From a checkpoint of a small transformer trained on Wikipedia: no biases in attention or MLP, a variant of SOAP for these matrices.
Each number is 500 + 40 x the weight over its row's rms, rounded and kept within 0 to 999. Layers, rows and columns count from 0. Numbers have three digits each. The size before them is the row's rms in percent of the matrix's.

# gate: layer 6 MLP gate, 2048x384, rms 0.0985, rows 441-507, columns 128-191
# up: layer 6 MLP up, 2048x384, rms 0.0974, rows 441-507, columns 128-191
# down: layer 6 MLP down (transposed), 2048x384, rms 0.0929, rows 441-506, columns 128-191
gate441 100:491526501456548512485517480499532517520572455587474514524555433430473546512510502479528534543395467553487478524462531526515501554434433492514493472495440487437465521491536488476511563493502510
up441 101:559504559484548482477547505481490513474588499507495542438526493560520445572446578448520518485486531510489443470570504531492514506504492456475460509505553528471521497399491528474492435438548471
down441 100:460484568467445468603494529483451440517523503485546517472486534525505584521507542499510546484496473555540442488563523467515580477478520549608531496497617395441497525492437491539477573581498515
gate442 095:506540511423523554427492534567446498488497563473482480553511506475453473447487511529415501430554458497478526483513461440547469500518510509544509455528465420445590455494536511525466522564546535
up442 101:539491496514489476511515531583516489516550515538491542481525485477522464523490504519495435519498534506479488447458451467504519511455518440547510567472429489499517548519484492403485501517521549
down442 099:487501530499484484526474450449449460520435534478500492549541543483584478542496546451552479574470457460487468421427528504482483507507540457411519604474512536442465524495503478515546446474540504
gate443 094:468448478433495466504546506471543556538496505485504551476538517546454464503433491549460525453467486524565480503458427499553475525462513451438516469468552531469463440567492449557499503536524495
up443 098:455568522495547482416442487518540461535520481543475519524523450537468428512471487541506533509471509515467476538475593484560503476499535517507450509534562508485514447421505469531486537484535576
down443 097:489473482478481455433522529601512488503444489477461497473427516539517535501550540475569439486485530552468462564590497470457522449429510497543414421479557521436461441477557516470593553512533492
gate444 099:488466516499581453522569585455511428497513457565513482581597553437482495484537493483515496497516492488556582467516472571510580581470487528494512486484563519520449531507499549505496507471508469
up444 095:524413557502458566495533552484446496544473485495499585535504525460528463442485491518453492486466386525559511451432505470438583503514482532472541600486502519435532475545434463443478575558503508
down444 096:557495588478507573528594532467541499495468510441513478559521526471470512527452497499471498485461525483490497475450481498523466518413515413508514529505474549454480547485429497417546487440467440
gate445 094:460495446532542489507496538526524520522484434543521482593486530401586464532581466483451503576504476547627523486547493532491447449482441520467558448465451466563513521513551521468509477476435458
up445 095:422486549522468413541511532547495576545468460481503545481459485381439466480476471501508543544467489535464550537521470496548497490490468508465424504410459439570526503588447508462451491479462551
down445 098:542500440472454498504514635459434501497491546493411520563499603522523510409506501600398455404506521464463493466522484466515518423480407531496464516470494490502396518481465503517463526443492462
gate446 102:446431553541470491558534434457490444451436538497476539522523552544495507456450495546465584506579513542534495525484529495506502429522500509511524512480539442512500530460527493492462495523515509
up446 100:525579545532474487504451484407441547493561473570455541507542473447500545393513470565516575456520545539477520491387496503558511505495498543541486523496525471495594490437528471496477508466499487
down446 098:480525511471490483536493470469496476498546518477458491561521393489499527540520446465514485504543492477516416454506476541491530500439409547440582451491528559510559466512470519515617462475440446
gate447 100:473468579491488503425444493517417421484468497529516550530572512504491485529494528527479476550403404486521576619485461503537445541499480519476451466518475469473413503508464462443460548502523539
up447 100:512515468485434559533457497510472505473524456459443460507528508465523525539600499460518477524492500528499482508513462501491542474482531475471494504461474513478497512487556553472472472528538439
down447 101:515438494434453490528475459480490471571517459515473479490381486506508497569464472451591572488558512492409540485523530492436504484582550494389458491495490492467528444456569498446449454449559505
gate448 122:477560500560447482452486422504419442494495478485513512467541390486538494558512461460503447481513538446541514494518542383474496519533428520541453474510500505517511478517447487507470395473530477
up448 118:542562523491466540517474502467520465500476407502433481543476564486499574473443398509498516505476499421548514471501525508491489506528426519468532525525516512505481508439505408498463466471509549
down448 107:442549523491467445432470562478451443565567511522467479531487471492502568566462421507504485483495496502436498458488505492522499499474486517582491439442520529502535413538521512475473452450522522
gate449 093:534487493533511483487474447478483514516502452436543474543548482493540473564592533519513481438542465513471461488529577612539488510452539518491442465554449489503444454533491530452549534519488528
up449 094:421523470499511506444458469502478572500479467507470419537548525502576485514509571445557478437557489579530465554507547478552488460509467536537421586537488495539528428462498505506547564467464565
down449 094:591501511441537504519455486482456543538534490524508488525523454471491512557471465532515458418543487536504480470551564479537446492469547567397466522507495502519532359458498456519506473450460506
gate450 096:509552535454476535510470548543401471538507483530533465491596520465432492478537433418462490560477524558545547470501452508456521553479475493529499574489422511446511477472461468519534512509486593
up450 096:517508396555466457529514507402494432531509522525492539571568488492557469459544414457544484529527536465460469479503531486490550509507516499439462497494441474548589515506471483460465489494479548
down450 095:522447508500513489573524537543468553501444563493437490559471539503472430447475451511434530456505550519489456526494529445503559523507544541493444546543504531487508524464456546480454518486537497
gate451 098:490488432521451571487489565527516470504588545470462510504444510482533467464561521475549487539476466571567532423462531480498403477490483452475490496516459447477483506563515512408409494487475481
up451 100:520493472480481454563510456584494496539551458467477488470506505534496443503473523476410477425504569514561505516450506422525446489493559506521518530485539468478511540591504494492455495526498459
down451 102:510517481473501445504516502501547584403508504502509535439553511517502466448556495555567444531469499605524485497519483440609396501533494512523543529572513526560512497464534482409462475509422553
gate452 092:593463506499529511553472495510521573524558491472513478494541562468533529470556498403460495562522504494524498475497602494516493525503429504420460429488405441471449462505482411463518529494484536
up452 093:534518467474474587518488555491526459501526448527547529476508452530457531463520449417468492441496573476508534531498582549486499523510457516495465472476503414479474435588512464470468527478550573
down452 092:509519453504552512450458512463554555550455465432447466523490492489523510463588524431550566446493440483408525556532503471531513507456512503464459537480434445498502425570430463515553547519471523
gate453 099:553495490542506455474450457497506462467481459446448416543551564545514578503500504499584482449517458504512392518520603453465518487528480509514516526509553445439504473512480535469532502530557498
up453 100:587580487506484484462467519516530439471469459462506465542502513559477597467478490486532441485436457441500419517474555519516519425555530548460502502488500508527530481538491514473525491530537525
down453 100:471535514473499584414476524487526521502435473522510436486460523572491539482478560529489495551524528549544482472452462506488530482513521484451483514469514518547559454553468439501513544508548479
gate454 095:518439471477499576530508512491526448555416521464474474517545511526537422515514506428469517513507449478494417531453514477516496452453500540517498535536543529485488466466515525451536512553576442
up454 091:529473484553530536471463545449500404497467520467449410500564533535436512486533472519495490467501451585544448542511559588531558481435489472497488517532521470461499527485519534546538491514505562
down454 095:507474439491515396459570487518474631484490508433525447487550475557462458451502550420523513502543550508534572533425541497567536469513526516494474523527489497490508464459479386471539460548541447
gate455 103:475491548559498502461477454524470501405439523471462531528477519520543486497497501514485464505468499460427516534551459542455542477590479499466547538553488476445538500450521580501533488502527533
up455 100:562502556456496534542478570456516472495493503458499539504500505558530439501547410465534489491438498498512561588501594502486484452505533477578543459514543525401484513477463509501487450527514477
down455 099:498514459472489611491531523449533510482460467428530533488499454453528507496489488504508488460498471485483525463551466559485439578417491471504524542441519482540472514481445526515450450543527487
gate456 102:521510447450515507505483514392522534424502474542503454482487472460515438489525498555463454467481534542506511515502480465471552540447500494430550457529515558474527530512462518429522526506484521
up456 098:502473535492498525503457432528541489549548495480516529533565493492538437542468515501559510614558459491527491548521457538468501458444458532493536512492476529559462516536564500487459503471527489
down456 101:462522481478497443485489529520538490459470494510440514495561524483472562595489536479520476463452493544496444579497486519478522504508467503502490545528506470508517488461559455441488506579524532
gate457 100:480477526462556464495523484477541471494516512553529474487510429458456472450493542561502471479504497556486465509470473480466500522466601373441451521531480468535473492483449447533546530532549449
up457 096:453519506522569521421484444555513503470496479486471477516492514519470517559496494507504551462423562446493543489478478458475618470592554478498428417422493543548468474593471428474513478516523518
down457 098:577496484489529513509503494533467458550403564474483551537456530428477517491531521480553510482491516488496492558460488471476497472550492482457546501524517483477392497527494427444472490539526559
gate458 095:506482514520483517482553510524522526495456482428506468526477433505600500471495520428453416449426409466468563501527522522552523490502475455519514550515497527485481476525470522556535446469560466
up458 094:500459509509481526570415497519512466487525503440479511478431434509516508533545463475451486487508518504458525540513516514509535504530512501573495486544541490496470575522454483527506522527494625
down458 096:528603554564542492524475490596491517443462569519531515516462465478447473493560516478541507531510451518496530516472536446528517487512455552525493484500578484474449486521476448474469532561458478
gate459 083:540441505425496432505431517502514502469511528512468535543425511542521463566525510436527501519530538558567544560463446484428543486572518507530456500480491476516599513540449468518512518493503442
up459 085:440488508630516494485556502462521567532510472497513532500512449509447485480439503494488480444415504488472470486573519543517446509487566525513562476584436578472428472480478479468462516518546536
down459 091:595509500511513427459523620587482512574523459502503559460483453504542409540591546497558455476494547505459533475566534531555500471522535512556466491449571483583444459520582535429524518540451472
gate460 099:471518562488544500485517517498518504578509473526472469522531504493561519529424543479519437503528502491468545516562526511521518510439477507466552519523492491458440496468455535440507441449505468
up460 096:523448441444501493527460478378552464426502494484463475470537467463502514477490434503533518513522462549512492516524486533438483468490501497602496501541521535451467582498570555544559541510536531
down460 099:497483443497540437459487569520539563491465531477483478471544507490508509522556468536477469474465450477469563572484454442417504513523569439512501467545434570503497491466506559493484550474535427
gate461 095:546472482496495450479442453514567454573482524499484511413474548473554492553583444506455542490468524447427484464549491587545501469562504490496519441467389531423517522511463417458504477444488516
up461 098:522493529484488496552522459510467497462437516526502542522528510504580452393450554406515492482471568411513509540520474511469507473497520542537516550470466556571491513483491554463551452455486480
down461 098:506483555500492464466451519472628523478421540500487458481516488451518553513513502561456519492538550467465517405486519520493492510518564418537552536549515536485502469486521486508443547570530510
gate462 099:514549523514562483496510481465469427498476548512614455517398515501514476528470492503445517471442492440465484495499474572482520470591457473482440471414511528470511587506495476561490488424503446
up462 099:498523467482571532468487527514520510498526518509547496431499536439471493507446523548517557497463551534433518500506495537515581507540484461468433517389520548433501506552517501505499489551477506
down462 100:562548467539482496452574505448503542537415471495522472479498532478531519543455569554538524538472508432487516464472519573539496542509517541524480485472540492492487496448548460466475433520484565
gate463 093:440455487456467483537561416520532475532548518536533531507503506520461398524510511447519576519462501546525487558584521492575458478541550540440492472513481483480501472496535411511566559463457543
up463 095:542445539542543535495500483501464542454466452500529490480419465493490510472480457459555522440573524472433522491510467497495546472523502488460433506515507553392495445505482485451479548484476524
down463 095:431501465529517439525528505489464519425465492518523516488520463520461506494475530536413566448535439528395509489519503513507509491462459423479475528499590558501548487461529513462519491444405500
gate464 100:474470482474521481463472533563448471460568556450454506569491527534482522483519497488478455546489479492491552542480526535547522499544478506532513504497609533484444411459528474464507471522519391
up464 103:565599531497520468464523454500464482538461582452518485430426521511517459466480503450516507538482559504486536551448469481517580410470518455468528489502460409521499547501423519397460529511488490
down464 102:518542443478584533401461433485561453554488527505482419568516496486516444489512546475534552499461509487457482528490514489491517548467538457492554458526510466495593534501454488498461553483491452
gate465 103:455490522519531526511543525431472495450457527535468534456562503508453489446535400536534469431474498542509484472581456534518509445477493434474487487403461515519613452467445516473495442470451495
up465 100:564436494520497495491516495518530549549529448534580516467509529414492424559485515472532504446508480554482489546582484606501502511549489496497493505504525468558467485555422565528519509534511510
down465 100:489540463474446512506512501500527484462522555477493501486472500486524381564532423506487479450476497485562553525487465511515479543519620450509515499507543504470457482448494422578576536510441568
gate466 091:510545497541438488512523508462516525496518483494565498467563524515498503524503504462529470452457544479458491559475488465543473515509472449424488563545561508463460535477541430561544564427501494
up466 089:496489467541471565497502581424465515490543565549537434495583517566474527535504518498565496442524498521488497591498546484488519488500495434408528525559491524488473528622534467525475490440454500
down466 096:521440501511564462538478521481518415488456523451548482488490493501505505577496451512520487489503476557509501443530521501522504522498482537488508465511502500495447577445477526535509423431528515
gate467 100:518420440497442539487467479474490534530547548467537489529525464522502510468531420497490510509469402489511496497422493485539500520512473504416512462531458416503439561423476572459477507471511513
up467 102:480590506471585532505449515451512476476492491559513588462489569480413498487384561568486508417502515483518476511548475604545572488535476477547520513465510534493523477528548504550529510541457469
down467 102:547434503471519529502432523517470485460486481533501532496422545531463472452471458499503453503443417449466431491514401454588538450557472479459513419486495478435478514509491486506496509492503506
gate468 102:501449502483485522518490549430481553472492546534470521488518495480431568462485471490590466460381456467445500500522593482501506442439514530475514460446494531499505501473469571513542437444473536
up468 101:444508521495458523467484492511495506480575556498413504507512538505512466488526486396476457582562523665599509486503504559479518499548478563492504461518438440487398506530525529508497525472458432
down468 099:480513501554530452583423561534522482537562560484479514551508536540452451452484472467514586470476527643482568442432570526500478523551437486500537577480529402518507482491525517411510541474549497
gate469 099:471521490462549478524550468446499442474529551533520486521536534519388490478543546515459464538471520451469527474540533509445566461505566505464510482475518468520460467498529557509481484485430520
up469 099:523505489479530495526469482452475418540447526546505572484500527491435516477542512556469522460495526516487471473511540468506458440532489567437502509480520518493501538544515562444448441507493512
down469 103:520580517524477462471460559536514515410538555567540476559584511493501558534481497488477457500483514482493465515508529530514541426532563503474484470547459493569599534511486482543521422509499511
gate470 114:469530496497507542514517511529508529483533532469526493484514492502505510480470493487539489559481501462521488501556500496457533494479520569520453461547563570458508446415515458523505441511468488
up470 110:556473522541536462448427611537537489496538515465496515472541432493508467542566520486559520496529493516510541531443537467547502519472506410535509524470480531528531475454510515492534456480468534
down470 109:497568492520576535471480521527503475487472447504513525504477453498548506439490541519582439549502504556554493473476465548522455422496514523449462552454502468463502505474487551501534549540457434
gate471 098:451502511479544494498507441450563475478563498554545507550513450532483581495583517483484440456551521540495465427418478528552465465459526543492515524463591527478517511531477549514486496534540479
up471 102:554481524547491561568514465482457473513526458483516598503376487519456437541437538535457481461435462473507543507582449527552551462493547450528509499549442461551519460495509494463430554519473427
down471 100:491487493516495532511530531453476508461484500419517450545500488546471509520488509503489477525508453546509482545544503518506537484469462562447464466501568481499518467529574565551463590515459548
gate472 099:448542550460437473528518618475533522452556537455506477517579493472470433496478480495453456487469392496510528511450435509516508509522456533559519518516468520555433504459512487521458461461493440
up472 092:575476437588497512522543492495457449532351480534513510537505459478493533508514533530495517488542562459493468524488492467547491494508514472424442404484553486456549484561487439451477544482470528
down472 099:490438544485452491580502482456483561521546505478510514413528422453466522485479510489506507507543543541449525479509471542420500516535532495521455511436425513505543506464527446474448501505484471
gate473 097:483514485512575515495536554490529514539476455495457517555540491538461492550506475531515568525483459500500564548517425466563426490504475484430446511550527498534560500521525461489488553370490478
up473 098:516495450489592464408526443532487482453537457584557502522478514441452545494503510526531535485432500493510446492507474490513445483487478529480478535524512454546547495525534508486480426526502510
down473 099:510481514477469472483449507489448538484479512468492449406514586469517470438461487529512447520523530514466467473496518484463508412541618473537493548590511419453466491521476533563482475553500573
gate474 098:506472477411507427582528434470434482475518489518475535504552441515546496460467524416507466485517526518519579479473542521517483550511465470518486460526383499505548477492447500513460537489466453
up474 099:496506494541505495524512485532490486487467428561513500527468439520480497507504520516534390543449483491510506506525502565546513429471503501400483467499497429450528452440498442467470541552502563
down474 098:428464582519479485503531503524456461460433482510508490526549449477552503532484503450546482534491496467508458465414519487523478486559520514542514461506503498452507548529511497455551532504498528
gate475 103:469406556497544411558501596555468530482513540488507503470631430533495442547523556511545533446470423547411519479451540483490459481543482532522552549510462493526499458508513482486500567503507488
up475 103:498536547461504564449501465453573453445462488567493509503457511492506523502511476509511493560469523576487513517509430501508463475533556503543480482523566491497464526491521594535539486504569485
down475 095:448549461569474494483458549528464452531439494389474479514574600495547524493480414443487499438474491486468453431525540512501517459510528413480465499529548534503538479515442541480509448470491500
gate476 101:481462474600511514497427572497535477528492508519496419507446585465508507432489465477514518539539439559528575540493458574482460549484489557520544536512450473504523478476464490492505470516547477
up476 105:507502540473478553498463515520476445526599483491502587499528535473547426486490537482540562491506505507483540484528588469632508533506503467463586509508475459544446507477457485478507491506518506
down476 097:516498493539494489536516502451540468426509459534439448566542507565448514568430480509530448481515492513514543491488490555421498503522509551509408474477471473489530415459519417447456546517555492
gate477 102:431464452512531469501477473422449514445460463524542565534466550476520511524514484417489506475446520501476457484491485499516493582518405468477595467544493436508585505475450505579551527544506570
up477 103:480584555514514511506444462502482444493458513502492436541397487502578500469492522569463517502506492504416536412483497441503518441432528518466477498547476511484455478540437523410440450472542551
down477 102:535506516478436466480477478486567563504456545512498493493556416550532504500456500498580427472552492428457516532495399498464442483570538487458481485468523482471546504610593446453469449483527506
gate478 101:512470479470551442545490479461525467461516498527527559581502478458442494435506465555465502482498545545490472531509535449512492506473467486440562459550512446488502583483549501497480513558490535
up478 097:482510523525501478518411482500475548561539544436452463474486503564517502528487455485503460536419516436565554422463483453487482532504519445532507480461499542515468506484433491469507520494445499
down478 099:467485525534575521454548497539517547478481533388476536507460471553577568498508427469465480503485547555496535448527467534463566466562488477534473491503519476557606564565556556583507495497458557
gate479 102:517499473549506577641552515504453500462457474519483541405475513483475466531445480430455412423568513445552506562515543524508514498527458509473456525492485511441617450445495462497478549506558534
up479 099:531534492472517481469451373494487489452521545452534490558516492425561441477527508510484458560404499521509531523495465400447556452477528542472468482527457441502401492573472524596458442504437507
down479 101:506473582545470512521583501467526514497523515488532439545485499430405528546465483578482447510562505465425482477440442485445450482510499572476463502472462471444448625521482536499408434501482504
gate480 095:517536491499503542546484492423555426469513475461558576446516534530537533618552431528508517472495517538537561512496521518531436476474542510526537519442488487496543431424439477507551417479489497
up480 094:484481494527435524493532469558480447513533445483445484558569433386470519511504520511401482548444463480502506467463424405511481491502434455493490452486494552530453536560501543511491531476516553
down480 097:479518551519479509468528536534484572473483468415519452492522468495477535425447448428459484522530499501415514488502486490415540477580522488477429526366516441463458540531561545511589498477511519
gate481 090:532554536429491455518510517506494602471417485480574567549482520454539550510489455501526551444476480487483486546489538474459506448522503505493516517501503565478533547509442517473470440512491486
up481 095:455584517397477436541450531531422602497535498507500566477555471512507507471455551459466504498543519494445496546499498509504394537564530505548507500501504531504501519488525545474498439566519529
down481 097:469507525500580501487424465482486486516565502489480416517495500541522546508481494461557575474507482547479540475542534468554557477441521509537536575478454483464469556500534448508455506475433544
gate482 104:570527490476469559500422520501489517469477529536542487469466554528478428469523443450467509402426482486497482505433522560518491523443565455455487526407474525440476467457479567453501554447487467
up482 101:497485441510566505505539508537568507554484597469427555556547558536517577526531508551559464508479524485500437484454448529545434525475450506407482491492496501578549489550590403540495469491519542
down482 102:530466424562504484505552472502494497498501545503507484500478532579516542584533515581513469541542456495503469521481484514436581543473545555436566430527550508488494519482518492578441508498481500
gate483 108:505511540490505481490490507473484477582503526492521522510481436587486457433454522502554435459462511423482475446496479514519564486531597479491528498519495445511471531488500537478518500500538487
up483 104:466458443579490437568451585543494520538495534481525542519497535484541553506481586438452539517471491423461456514460527486470410524458492535504439502487494528466491514442509545505503500489424443
down483 101:522507514521502444549491422513446508504514535548556476480526501552472599522506475499464431549509483523466465494479578468556492521459481534497459482530510542451502493461563517413475486541439521
gate484 098:466520519555444489533546494522456539461468527483458498550513477486425488488526467450528496525512484467526462461470504496485527473516572492521467597452510530470568524553495492525559434451548518
up484 103:447478535524551523467534492496474536528525549507536448559536566506502453494439538537470492533500481422578605480587478498597538438523467509503501522503519507493462469488490452489546497530564483
down484 099:518457530429468502538467490386509530533489516507530533482475523524485516551431526460502507536519535505466535519489478483424551521518505474506499550484468534444441479488505498413423520531461521
gate485 097:438502477490493527532463476484456494466556470500475484523504476498500523545458447492486520435534615509569510431581496511537494498499497461522506562580476489491513529515523505483576493524473491
up485 098:462575517487538499493497501475509513497498511521483450502521415465493527522447518479560482526551535459584499482555430563487521528527529597481435555501488480535544507495450550477552479496473502
down485 099:464521538509517524567484511481426543523519506549511599524499534604447472548477575544514462517469519527488543489546464469472481479536421550541483479445445550495500524489506569504495494518495469
gate486 101:444494507494539536530490551445542559481426543455568527491435513568529467555580460485460502501501531493527535457467518576566485436453528502455473564487556449484369538453557538571523507507488495
up486 100:520557524522471508499508541556470487485500499583543523571505471515438483411360564519532521524493550498512521447530477455512507523503493507568543468440480489439589488542510508424501469490510415
down486 102:478475508477538496459548585541471552473537471575411467485539489454510499532474508482516515490513500525567519530510481543538461546503528567552482498578515483542521473490449414531515434483474509
gate487 095:494499541560464415590460528559526555547498491543505530494452483491494459476538467467483459437505559491485459460470544405550628462562478490413534508496524548497482482492469543429528519514464395
up487 101:524461482523541503522536488509519489526436482444456499518444471532540509410437490466564511525541442479513524501437534484538417489622502557470523496465455517437485546540504427499466547511575499
down487 097:450481522518415540471478562465431474519543479468526548549520548467452491520555392492478472465447493499507493549451528439407516545483499480465503464514490478519504471489552542512521437493539407
gate488 101:440565522516447506516489568517469427449522510528494503470526542506501526477481527500458466510412463447497501468409532574476514495540502495541468491495479530424514521523586562552540559494449422
up488 099:515513545418543479539513560472508531487430473505543534513474601473497520486494482464612485447429450504585503450473470419493546536585468519506510507458433485455548578550503416484562486492503492
down488 103:542418498501501574467558492438517426515473420476464525502464477499516475503559538525514466417470487472565472500515492596540527549491476467412525538484462522471540488476434480458457528526476479
gate489 098:499527524536525499489411532426497504527505530546506467445575523504489479503513565504462485536478539501508488517486553527636520510490539410481491524508521519468447482417511467479507452513453468
up489 103:492566485438428511462472532479459427500507464523442452514495555452471507422531532452484500500466482520534500511490526582480527432552493452405500519559422495498510452451551512485475557481477451
down489 099:508509506528413527528542537471441453494575504427510476446487457567463497414481514521507476459471499482494523517574464493556471501475502462476351440517520493478552438481522500467511506448499441
gate490 101:501523542586462470428510454478531521440450504483516518480546520463469479592514452475458567474453524468457500538500562443518540488504479477483500531509516467487483540448513544452476530538504462
up490 093:418551457489489530573517437470458476469466515458541438559591537445537482472522518449517521533516504441531457544478459523476421458486466521433456503521548532494483523469430509466471528487457445
down490 097:469518528469476468476534413506526536478508505542481503579404511445432566480490443505510510486421497500467493538411538551527489498491566499483507532534481486481515520460515457527493525473507485
gate491 103:492526528510510529511507503475503487517554538462546518471463475397463462448436495466518465504537465519501467542518579502536530513468482531400496510488456547516499515530468506477455437467582554
up491 104:508483469538491505486482529462498456493472500414501532528525420500484529451459463476513508550498491517522452539472557490438446441428507541484537495439450463559458491567506527486476518518530470
down491 098:462498501531586511535423397568520544491497493513525485530433530515507501525586488485526537473524496509497469505488460477514525544524597507482550425526473508500524476520516548545477502448492504
gate492 096:524565497538537515527448461504423404511410504490470476476439474442618555456501414496525513437432502512492530509493533498454507522499498446520481452527514511523502495487522532569430492543454505
up492 098:496524541497502541492493570510439495481426546510503495474519516467534521532442569530435504480449521490520489540446575545547437502555466470488548505511564419560527516453573508488487443466518508
down492 102:502482517516575577577559521500438497525496557492489512513432461475520484528471468455449431495411496540456437431546587497557501472508498436461512535505543454485500547517531502544461482555483503
gate493 096:503552572506510490502583481458509530538477500525553471550487505454492473471458510509554514512469548486482541486462517540502495446549586472481471505498475578501490533461411584533525503425568542
up493 096:484466543520445544444451463584483540525526550525471523475510544549526557554517435536469550502467534493528424550495463493494468526432464499504502527537424521536517480512467516490517496528458507
down493 097:536414525491501517501523531541590572487537471512487505560549528510454543553589446477495584461476527577518554474515483420486532512464545517465505508485459497491457436569492458464468465445511525
gate494 089:571520470469513551448448509446499493523511533517554448502528485576533416429587498528525532453542496556567553606464451516481553498498473474558485467522491501519511499489528505485479450434471463
up494 092:505453490469447537526433494490508534501558434489548531555490490530472484469494484511456450610497458404529518466530574536458507491499504531484590539529536517510595505552446521611499477513445570
down494 098:430500466468511577482604489466507509518452490504534555494505480449548462539526526517489460481493501502558424493505511442497487469462519469528439496473431497486478444453476478460475461451497464
gate495 097:538498519498545504539456506455530528496526453499474511536501471477456521542494505426525574532453477518481511493582522519501447497510477577470420530522523586506545510491516511450532476425508503
up495 099:484422559481502484531494515545442514432509540425497540484524460492502457532494508444509501479488482499467432487473516564538483567524418517432448470464521497541518421510544516549521523530492537
down495 101:469554599531456498507536521522523488420453404499435559452487522508542488520536525450458501557547486533471510480464516518505497514546464545488589456451491472411582460495544518565583462512507555
gate496 106:465506574473474512533541560542469544465550532555467493495527517519551499519521548447528532376497510483603601534543495477512461538474511422547524541532490488491496550561457518501513428397477486
up496 096:561507544470535456540533500494498531432452437493472510572466433540486511523555463481498482536426498544440568458479580513445497445492438506500551508529496565524445504515539564497466492450454519
down496 098:570503530502496605525478508449539482578476463505438504480501432525470475445553477605481529539558444612525440491490476504491451517488502524435501506540548504499490505563446443504467561562479475
gate497 095:544470550468557544498453459464521462539467488484509560478554484514474512424520481473474438533469472506462523526526475457515438495550495515544526522536530525488549439546541509588506518548496508
up497 092:540483488509528480465467459520503497454540443506436531496480521503495493503538525492463528509563455497503433471477506538446413507514527507515518475522513538510474540479422562488512503423523518
down497 096:548557571458555442497499468550466551495470525487458544466591539461551503498401539456471462458498473501487480613468398507536523468519450424538490424512415516533548503496507466601498426509480540
gate498 095:465510463519497503470472467517496518472508492531549522473526432507531510479506419535486481477482503500515557572439524510484426493429466460498483477514555552435530504551451505506533519535502472
up498 092:486543471483493557512471500468544556537493460550423606499477496474464560490479527470455493440501502575518438531519476505489491517550525567562511522447498374479522428475494439503515451536466481
down498 096:534450407544491505529464485527554476521499454507556442448561565493551531517552496544505533442503592543531521510518546484548600489550554509466474527527565512495535454461497555551510557478438458
gate499 097:518471508521473483551518461521462511516437575560493487464485451479503459449463484450498520446523471559493452502554524447531455566581539474441404465510519459513534443487436424490510553509498489
up499 098:489425548460515449504512437458508533548464457479491479505498525404535498445503501488500564519534474519535495536553517491540540540508431508492493386496431464543527486472522404529494533501465495
down499 095:463543497503504468562522415493488538499513452540500508538486478543484412415548567557476571525568558544530536428550566529490527450592569517477474502503602451483614547479494454488502450519479556
gate500 111:529518502521513527517540501464479524462516574416543460420516548448518537528501531528453521528532511469551537462525543475457474506474479498505482501516484521494557529530501492541511484493452492
up500 107:558520545533537540544582496513462522525535512525508557438393473551510477538524504442462507461463442409523573535475426448463548482403454550497529507507528464464493540451479536497583510474511449
down500 108:566517566460546554515532521518473504481467424530515522466503470551493478505521493508499502526522501434505528552400479550523514499404463590525552472548538492487494590452462446479548543432506426
gate501 106:557489529539469433563513455553466512498398519460447567494516523518511471525470453465515522507489467409481478553522470475499497455570450446507566524445494557564489571484557451552520502580474528
up501 103:445474529474524488517461520475502523474505530586547552512457462530474573510489465541446424463472390562473507495461522523539468460490509442521486509492510572467503470570526545478493527500540539
down501 101:489481518454525567489495516377455506541532494484589506502431582474489532476459479462518487508521551505578566445500483578516525516515516501476525491548445482527501492531516489452545511557503540
gate502 109:539555503452578495543517476443485479523463488526560513443432432528567549552574444510475457501476494407547508448524459547474490399460497458424558507558470500525534456524477527508526483529439624
up502 105:518534505534460486488527596490497541477498492451503519484573548525507497423491472489514565525408411533499503581538497491544523546541450460600461525380556414513447484517473503509412432504535443
down502 102:490510482439494522504379578480480568476517533477519544504542520481526499462504429552522578451500508497460546478549470509454501515452468465493503535409494482499503478493477481549481473477492403
gate503 103:518462536472477507480439481457495518459499462522547524509488499496490503483424540448448503526483487582422499509498538480504583509519473468487507560476468529478515543499530503481472511488513484
up503 102:530545568510493535527479444486474524461469487501479475504493433551488531521476490495480462452479439462433508520548537479541456568534440502486517526511502450443474530478481517408506531490521490
down503 107:596529609465535467536493527499513473504423502473455462500455489494486453487546507478487469559560480461432473519543565507529493467543472466485556493482578483491465502474480549507463576515451502
gate504 093:482488539435496452457519524535543571496500549499507465534469501455487539479537507446435407454519462475475525542508550490537484522545470529528479491529422481502508486562471607505483497499501491
up504 094:485504508577541538530505466536547459480506505491531442517570491522501460504444587524515555457511562440492465403526497455456525507488573487512563486545569496508468381433510470577523532466475482
down504 096:615565453520506447583514481545480518472527497476452487455537528504492468393494544529511507505507467433532511521544520411483510549567480445465523521501431512486436487558463433503501502488480558
gate505 092:491524466512462512480465444546532499478503453461516492518450457554514486532481400403477470402462492424552559523520540499495535545464496522496521548531504512510526494470442498472507452485556466
up505 094:501465414501486490474434458537566517514512486443539509509434549442479453546438443491502446420425464484424520443515513510495539542501545481537455516442490543440539542450440526498493470524495491
down505 095:493475532563547515539526466486448458460446502589517475583420490529486506451509461470526502464433478507491509398488488451566544495482497490461515493495538548436486486479527475461471443521534478
gate506 115:506503464496514515459582460492504441497494538566473580569521518612459493460606491502504485486495522463512515389511507517510543531463468511588516535485447500481480543570486571517553517459510506
up506 112:466440463515536493531577459478514471490580487559508534472477499566523501522494543425522580494473498477560535499513560455549462472481487500532520471462530487593560497513486525487511486521486476
down506 106:452528527457463531506522521549502476487533582549491555480493486551438578534444467485540554478499503497533458492481571496504535455451534480555482597480445455532485586486580587549459512538485563
gate507 093:472565527531560550466504476473522481514497478549547607496523616464502461518513561482460481480465536482480523569491505481542486512533421465557505499501561525478541475444483523559505522529428463
up507 094:596531532528457511522470547464498507466502502532457432513468460566485573524510511486511579536470510489483464529467483541442480590600543562474485469533466451461472496534468531473510471480442570